config = dict(
    n_layer=14,
    d_model=64,
    n_head=2,
    n_kv_head=2,
    head_dim=32,
    d_mlp=256,
    vocab_size=8192,
    activation='tanh_gelu',
    norm='layernorm',
    norm_place='pre',
    norm_eps=1e-06,
    positions='rope',
    rope_base=10000.0,
    rope_fraction=1.0,
    qk_norm=False,
    attn_scale=0.177,
    bias='all',
    tie_embeddings=True,
    parallel_block=False,
    init='normal',
    init_std_qkv=0.0625,
    init_std_o=0.0625,
    init_std_up=0.0625,
    init_std_down=0.0625,
    optimizer='ademamix',
    lr=0.000962,
    lr_mult_qkv=0.7,
    lr_mult_up=1.19,
    beta1=0.9,
    lr_head=0.00762,
    grad_clip=0.5,
    warmup_steps=221,
    schedule='cos',
    final_lr_fraction=0.1,
    batch_tokens=[8192, 16384],
    seq_len=512,
    doc_mask=True,
    train_tokens=92980000,
    steps=7940,
    dataset='wikipedia_en',
)
Each number is 500 + 40 x the weight over its row's rms, rounded and kept within 0 to 999. Layers, rows and columns count from 0. Numbers have three digits each. The size before them is the row's rms in percent of the matrix's.

# layer 7 MLP down, 64x256, rms 0.138, rows 43-63, columns 128-191
098:487451536558445468555532503458522498457488480453423565555472473583536542513493553453522496471522467467456520525599545475501516480473482466499444531560487518556508487467548511511422552540432528
103:495485560482526527487508459590509490494514508512490545538518469511529501526557495491484559509517542536486502440469502477505442533445468510438474538644536524481466592435476445438438469486529492
097:544504463522546512509552481572538488516548548540552470464575479512497459540509533500505488470487520535531474500488478511559586528461508471596449487414430517492544469495544460533448464427527478
097:500471585469472579527468518521531482440496581503541485479572444520461509510554585498478517555511454515540494574473473518451483512494524486456438516536463510450473514453486478488487488455484477
098:485495456462517560441473424575475573529510561473482486429486511489473475518577489451484439563550494450509504440583415518503496527463492457515548460546453551546548476492516458522481540498494466
103:495466507518511476521545494551493440464516432452471549415482520502475525481431612458496519563550516473492527442508472492462457514566496554432564480495485436504533529445442502547486536444474466
098:501598515450500483506496457432492542507484420521484488490492540511509400508493492508507476530539460612498489500449565503496507457590485498454593520567500537531530494493520549529504440500474477
101:512495501539483450526434491407521586440509523523529502515451512535425509497452609452501530513479522483472495550516505421483523574527534463545502496499540442529497507523510523544540500494518461
105:539523547494439519521521461478475503534474531549559494445549489519585562440442447482429481542539469437478478499435531486531487540532512511496481490505488530465498561476512530520438523475543518
104:550476417469493479465501527474532467476511564509467398516483543523583482449461525516494548473499430527460570518578515486476490449484542519544481482495500505559589496528512472505525530435546431
106:498444500503490520531513569477545572506505472567506511504475555556482445525506509469477575513553531517493479499509506572515521553460558522451523480516532531540489440567521470487564496474562602
102:532466467456512520484501605521506488502556410503465446453518568523564550536505490580504511525532530394525461494590449478517562489508474488519537526397549475404519493476482518534532470488529559
095:444489513519480533548474508462511511524531465492517435465456436527572513455502489501485527514508518575494466492499506494447509478547489492449533532518510507441509476502447480511477438467601518
088:511572538519553490560475418521571467488496482467551574528541500561506486438506468576470523449493505504451533442547479401584548532440498452577528475556444468511446505490512522550495489513450495
101:504501526508619532517463463493474504524489484496557516442501509444486543482452517459456459492441493459488555524453490488492484511512499452444465512487482484519531477570539544448503542526535492
101:473474518540454439527470480449547496473483516466456524476408478490426499430479600512454530471424550526475499515516444461456491464492472458539529488565527489487507516514572547498475411470457511
102:474491493512491499458469514583493509522490532410502521505415471439494427437526598513516501477478493455457509474553498526504397429481536486474500421488524559589518569500492520522521561464482506
096:428520420573447435505509563593514467478509481504463449515509524498521540479518539540517487471492546465548487502497583559499414454470495472456529528446563517457467471530529528517561538512455448
090:547473524450533469452429586467462498606523454514512575416569470571507520584391516519510484509422567529495494523521483518470507502509498479551535510529492528470432492503485541489505461483483475
097:470506441423512514499491428557481484476489458521475491468531495456520515538433413488462510545504481538511491488420577457476522467497540604469539452541532487589553475520509500517564423521495554
097:483579542548489492587475535413463480478545445502518470507466466524500562456409530493492511504466492505490504503514478478515506534531567546497467512446481507457496500546477518513544507405571468